From a checkpoint of a small transformer trained on Wikipedia: MLP 512 GELU, vocabulary 1208.
Each number is 128 + 24 x the weight over its row's rms, rounded and kept within 0 to 255. Layers, rows and columns count from 0. Numbers have three digits each. The size before them is the row's rms in percent of the matrix's.

# up: layer 2 MLP up, 512x128, rms 0.228, rows 434-480, columns 0-63
# down: layer 2 MLP down (transposed), 512x128, rms 0.213, rows 434-479, columns 0-63
up434 097:151130124144097148120113100149116137102134140090114153104136089102147112128142139142152110175111124115195143127101111145099139167164120148105117165150174161112139103114150138120112173148136179
down434 100:150112134115153133130096160112161137139159138081080130151150155163114126151066124093161132163075103116121142151070127140109124090128089131119088124089109085160123099111147160127082095156129127
up435 108:142093152073152139070133123141141121137142134124130136101104131128129131161118121120097157187129109154119125119163153118126141124136155148124148110123151141119153162081174117131164145110135112
down435 107:108125124136102165106137128110120102119133131150131164138082096146125141159123149127142102131098119153099123111141097134145139152146110152151137109115077125140102103115101069098176184082178113
up436 086:076142119117134099120122093107121138147140168175156146156110119098111169120130101124166129088160164113120149149124098114133141105152156122174138158164109091141145129134140141150171120107098103
down436 094:132085125148175132144124127116113148086095122134122139112140143097108108147119094102110143129129140139146170133116150132147115114105100148117181121076153118126139126065084097105128109105088146
up437 103:164123190100101112137117150144119130126097138108132100132177148168138158115140144154169150126102113095176135096128149171124135107133130145138116113077109134126074165125170131115142108132135097
down437 092:087108138167147173118143161132103119079154102134130148094144102139138107128125184133141149126139094090175116142164146147079078111106153148143103170146187178118090135150143130123120137101149140
up438 099:162147159143088149104179150156134114082146120114133108171105110137161130123150150110150129116173131151123124107136171119140130125116095132162114123112076142158092133144087113105163137058112140
down438 099:137139119097136134118100164067119092134130137112106139151104097164107122155118126111131114109091105149146129134149140111162068136120081167117148163102109118135142086152147114136123112174122096
up439 090:119105119155152121137160161128099134131166121083112105146135131148133132102191126103122116121129097150129094126133111135137118130104115152129112166169085137129107142110142100089141097120144134
down439 081:101180099106156107140131098136135078108131122180120153149147106108131116137115147166121140146126103089161140074141111131136133103119096145123135141133185160136158123128155160083157107137164089
up440 095:118097128137151111121134107127177111086132144154121108131111140095140151145124160147170143105147163124121107112116113144121148148165070085124122174114122144142063122143074141111171152138093106
down440 090:170152124129104121133158088140086118151095113135124142145088108183174139102143107129116170120144149138143145175143117129099136120113154138104134085128092109122122150145112158144083121140136176
up441 104:125115095147085100154139133096100099118119161154149132116161099128120143148154156161157147137097130098155083125161078103159105158150112156118144122154137126149116123087130145122192144098101138
down441 108:144119084119132147150115168097127117164103157159115157143144120170108108096185110150158091117162128115144078135161122129132149102120144103143094140102184109105131128118178163135125158146151141
up442 090:090143093140080109129175121131156114116126129137127136129112126101092106134098154144127118104125101085167162125150124087112153172151172142144149130114134160119124153145098126157143121120100122
down442 093:136101146119138139165107077109122160121147130165170083109096079145186111161141128164114103127091149134133126104122146156122101111161094109136109103114127093072146126122127104129085134152154141
up443 109:155113147120141115104112119121123143118131120147137122140115134140130093123167146096151155109147153083137122130116129127125096177156147134127148115114138136083139092123168124123140137141180149
down443 108:113156135079100103112132147104136097091116149132135133097158134107098145148089155156146122145101137068087133113143137103166160157082117140114127115189120155102106127106136094125127150126148108
up444 080:142107156128101150157124138167082141120128122123107124110105137127125127071148117140115179132112119136138104163165123160156129104161120113160116169139158105140099171110139108099189111104170144
down444 088:124104100130146088139120100153103137127160080152122139130105142111163113132117115134111134134138100113141095142160122152123148164140104145151152174099142085095098138149116128061130112113136185
up445 103:103105136101125102137106102108131082130099123144172130078088114167103116117106165099125112097112140118136158164139123121115130159123134135157149126096134130133161112126087105145153111145168128
down445 111:100115147118117121088163091104103183113106102102155142139123097157109145141091146118126110150085153152135127172149125134077153112138121159116154129146138153192138143138158138111148158125097119
up446 104:114077093126174177148153150088152127096151151143168113142119116092119126130115137123144096148111127118129108135102111126156118119140106136144113157113119133143157147088088148129095121097112092
down446 102:109107090117164122116134094125143127168084111126141131097136078187146147119142127141169116119149129137103151157148139186142103127114151121138127109141134116197087176118121125143145093132076138
up447 095:107136121100110119117123149156114112122179140098156146128165130086148122129136119139164104110134121150161125093137148108138122130105174118141143133156099123142171162086089153109167121115096110
down447 100:151114159149121164110161129138161123167136176132114148149147065177144123126098069143129096109096139119137107129132144092113112133108113129113145107132110136110140125148108101090124138125160109
up448 099:151098130154123139112142110157107135087107163131124121128159155146116124107176123129095101134128124118110105118138117125102138138149157156138148126073111147124153164092116100048147161137124150
down448 084:147113157175151121095147134121066113115117133149088096122129140173126157106112059171142077123120117116100156109150135071128116108111130129140128123134113088117115145124118151130112112142082134
up449 093:120139116115093096147141145153134090094100147146111140131160139102159128144163160120131132135101174142089110132117071110142152141145127131117095162108104110126137117153064117142122163081100136
down449 096:098150139119142128135117096107138091123152136116120126140104119176134115147111063112140202149124130140168089112160135127120138126137154144138158173086122155117139111119123127094141117189115087
up450 118:124126097137177150151132123083102104127097135127105123087168138100136159183135135136114104119138157131149141133136134124119091108159117117106157113113090141136075145069136082129139144131143110
down450 115:147146142097153136137113122136157114125103130118123104128117121116120122102157151134121152123153117093162127108104098087119158117179053160133155128137137063132078151156135117092106125112126144
up451 099:138120138145143184105126102185103114149104156142113121138186149133108137077148127121090119114168131143144115086139151108165127151130120092118097139118139115133104110116128080097134141107118163
down451 097:127118144165145120153129140113130141091152131139160067154123111125141110133087119128148129119158097140125090126173152153108124153147088171101135133107140129103151096150163108123089074118099084
up452 098:142157134140126090112099174169147076116143113098169137092122159143119144088146123117159093134139124130089119128127179115094136118105165129130131096113094118121140145153119097109143155163094106
down452 088:129108110124117096118151096087164182161153137125128086155127071111096060119129105109154145113083141140143112098129117101139124129162128150128126171154110123149118125118142112144171094122116168
up453 106:159131139101169105110095152177101120142102110146178114124107174118127141114124153135120093121132162148147147150107122089107164165123145149116062119132124103145124128152133154120069152129116142
down453 105:128161097120170114167168120142144100158098169151094078170111140135098143119110161103149160081094156122153130151141157167087138128131125116170108131108143081125104128131131156091150120102092136
up454 108:119134112086140123142119128136153167140163115117107073104113102155140121115136134132167096150114139167129123144096179143153072116163095125167129159113123155145170121081074130118174138137152120
down454 105:120115133114115161106136124111142156079110112137088157098129128116124096163102197171144111125092159086152091085150136120122115077119160125193113135129144123113099085120166168112156107127153102
up455 092:130179118111118107139125097162160098134136142148105163165154125072115122128127105120104123129123117140123142152108114125134146124126091113159080107128111117120129144133126152125102111132130100
down455 094:114132111142130137129159156120091114145103123104144150167131063166138121150143096126131133140090116126112103114118131142179134143130110152101108100107127106117121137113108146089117113054157126
up456 093:102171098137098104152146176127099103157089153132139131144116135131084106116156170142117145092134154080090169115112118103089143100130104117134113130127087140133141143131132108152128128107150105
down456 089:082091168084112139153102114116154142157168113136144157101088113156124124130168133103174118143145148141163122128138184115127141114115135128099132108094158171155117183139109162152138156120148113
up457 109:093128107091104104140134122165106114111100131113139125151132166142174101078077105132138103129128123146110134132167119162099141121129175159104114102174119100131162131121132144156112186082124135
down457 108:090105127098158107104144148125113101120109116132101142122101131179171093106085124101156118132089149128124121125148127151128175126127136180111129115151118108129138121146144117149126166131147090
up458 096:139101124130096083110112126178146155144113144115103096083154172115106143109150111082163108140087101103160094120166130136155147128137119098154119137132120145128123123131150124124097138131099165
down458 094:147172101111092090106105121177106156153119153189114157122117148109114164110081104112178106118103133078122094111143130140113098155131076137137132130107170155144114135108105133130125122121128112
up459 102:171125139134139088113122129139090131177172108154155096101079099128142127077127057146131125143155147123127189156131137125137096149156134106110124098092124068128123115118134149112149131122155118
down459 097:076158153117135171101160151161129115129123110099096154139133130109128128113140162141134116140096151130186120122109133089076154121128133105122082125106116117139142150160107141115121172123144125
up460 108:158139158165137119106140140083134130153117140158166146080182128131134166082101140154088149122169167153155135128093140132099124154103141124146145124131091109138122130160114170153130129134127139
down460 113:133095134103128122134169128095100180173166098118121119175147104096147128112131098113150138159119146174156141150112144099104126099133139140084134112137127126183118152104109148140131105156120168
up461 100:162142146129166104111136092156126114129134113122104111165132153135135098123068099140106148137130149123135162123133115150163158119179115127172123143111126147092135117121099106160143095168113132
down461 095:096089129108105122111111131101112154118140127134124118114169096115132143174164092098102131149097067122109096085120132149126117155116173104083107139147142116114131171088128133086147129133126179
up462 091:094112165114155091113126098158139147122121127126088145108120120137136115113147127110123162156151149133110117115124150177128125148198141118158134093162164100130128126147128153146116140144071108
down462 102:138098100138120169150136128116124154126146162170172139155135145157156107140094115158101131110113126100140149139115161137120147107132137147165137053161139191112142128138083100137125091127135098
up463 115:140134141178122129102139122173102109156111116122082090110113103045149121081152156181113128165133108143128118124106139163098112127130101125110116158124094176088135145143133134127113109156134102
down463 098:095090105128135144122090155113123086151138091141121133163178135207144135141197078104167098142093144108137080155119135133142153109119111113126116112138128112152130088152114164149112121135164123
up464 104:128129151129150116119079160164132164109079114148106077077124155181182100111125084108155141075107166100132125085130150135144109122128184152143119122128123135109150152134117114152100118104137150
down464 099:106116148122134156132131146083078124083116142156103080126121118126136146154143159138158150131139114152143108147093121126109198142117139119133140106099148145152140154115151144151106137152182142
up465 106:103092117142131132096118103121123125128120171138121135116127147147133099127190146089107146150160099138123169080118110115061122128132121142118169129157140136158115153097165124071155100135128143
down465 113:150147153153108082117143101090159113091111171152122124126102117123098151133135129113136138103105143110177124114118154142080121147111125143121143121187114139102167133180162158097133145117143137
up466 101:152111121106133093078130126135112127105143134121103112130158126106130127115078151116138117146169092151136107160135140096181165124138101100143133128129072124144139136131142115105137124145116188
down466 098:098084139124162140119128130117151134139102138139106160121116165181139090191112112137155091138102142086126103141125139151155156116150170117147123119149128139107111159116125110116157157162133159
up467 099:152120206103139116111127128131089129087076151118120119095104119133094137118148115141108189090152166112146135133135084087144167127129141129104128120125135133102156093100124093129154118134184127
down467 106:119126115110127095105136122119128138123178125106132159128149152145113133179114174155136100087126132111129115102174135151124108119148123141135094085137124124134095179122160116132145098142130115
up468 112:146162173097145147133142109139133121120116069099149101104099153132150093104119151151119117130123121139078074107122116139121186152153177117109120098118111124125126090113080106103106119108119124
down468 114:137172122092129108090131119132130111129157098117116142144119124146158114192093113106143132132124100183101070144123134154160141138151159133110141116144152094109126144125112139087109134150155155
up469 101:086132095114111092160127102182123162122169157131128111151106160091101110093139109117141126114110108135171151112148126128104124150127130111127139174155139135135124169112137171141104085113165095
down469 102:146110085173118128182103105083174152138157145106135108111109123133148095128170092136137122124117137134126129130132123125113133140136166128112144093131132134164140107129079093127077136135149152
up470 088:148139137129107154152105130109118154103121118137147122136095085116113136114117113113082119109098169055102128120122136149129140116125151071086123141137142168136114150179093130158125108170105150
down470 100:121142125150163080089146162151185087122098144141131144127174125120127092129114109142162148111149098143135125135157111086129105158156100160096135126131147128159137117136118119101182109124130146
up471 096:123184127092116121086124121140129147174112120121097187110123129149127128134100155116093149156130164097145151110109159099097119140085146133165156106071142128147140166092111110125141143153144121
down471 101:116107133104114147087139119154154156120128130109130132145118102126153103142127122114165108150159142158112111133125148131159107177179110125133148134138111112093092109123101101107131140144136110
up472 092:122105115130154102152111095135137105127133111126126154117122108116153159134143145088147118151133125100117135123121115083160133150182138136113157120119084082112087131118117155111144098091109099
down472 103:122137111137165108119126122110127099153114129120106136119142091134106110124157113136057079094163131196139128087108109147131135136104111089122131164134144106156151096119137087118117131120137117
up473 099:139155111140170103146086142154138128132112123173124127167173178095118122147121124097128135124102148134122150098145073114097095168092104137097131104122149120133134116130127104171132122128081088
down473 094:113125135115127141159145096109157119126151106112123118127119188132154107136091119110125135120101139119118117119167122126157123149122151171144147125120107168139135089164133081109119125155152134
up474 098:088159126143092135135091117105129146149110138106130145137138106124128116102128131101122135169118124109106110145114106124116128106166122118139101116159131160132142164130097096114096122137128084
down474 106:095136113136118150081104106105147140114101124131109099112108142112128121142079144084100092154131114102138063137135164126082123118153126090154098147149154121116128022165113126144087134180142143
up475 121:125106089186127142150119169141155099116184115109134107127130110133102106109151121142109059147127093159105115107139102140107089101124110102111103129167136110117118113136125108113138133064138163
down475 100:146146117158153127147111126082140083102116100153146136147175143134102135108120114117141118093118111124144146149142139131163113138117094142152189116139138149148127094129079130086108104072151135
up476 101:133110119202182147157138098127143110105110105119125093195092136118155134080149154135148099149139170137127117110130090125127123131115103117113125139166140178134106101149131142093126139114133137
down476 108:097134148110087113039149090125125127165126135165118137141110149150117068152110123107132147097123134141139113134119133140149160141152055116120141150105128121136156151123143126136122143076139138
up477 101:146103120101159127117111125136188153140099120112119113085128136098137062110082159116123127118102077118138167118139141136144120113110121129103126171114098154125129130114107131134122130137115095
down477 111:135098168149133149123147092147128124130105159162113127090096115138098117161141185156150132115167133121127141101139149082113111103115140119106105169109104141141124118128108132092141188112167113
up478 096:136175154154163108112074126129157145125106129132116157082108155142139119101142164149150113132163147077149115180123160114104120154120120108111137114120120150118103148124097156110131174113130134
down478 103:121135098127147088111101083131134136147147137101103134131134138099108112126105117126123111137153117170118138101114133205139171153139109159080151112102093112130102167142094093123130107143116108
up479 090:182102137091165172151110125163164149107125107143139069134120094145133129125126127115147136150113100124161097111145094109177156102124131106088097130138115080127137166103151112141101152122134122
down479 093:120101144181167148178201119111115117122114177154164141115105153141156146107147116141141139147116127167159133103093173128135129156160063195133166113162131145136122150109156145142167104120151133
up480 101:118134102138144141166120116144138113106154127140139111101124098128139159192139152065101076144114128074116128122146125072148157163118136128123122111123077105101112148124105090165108155113098117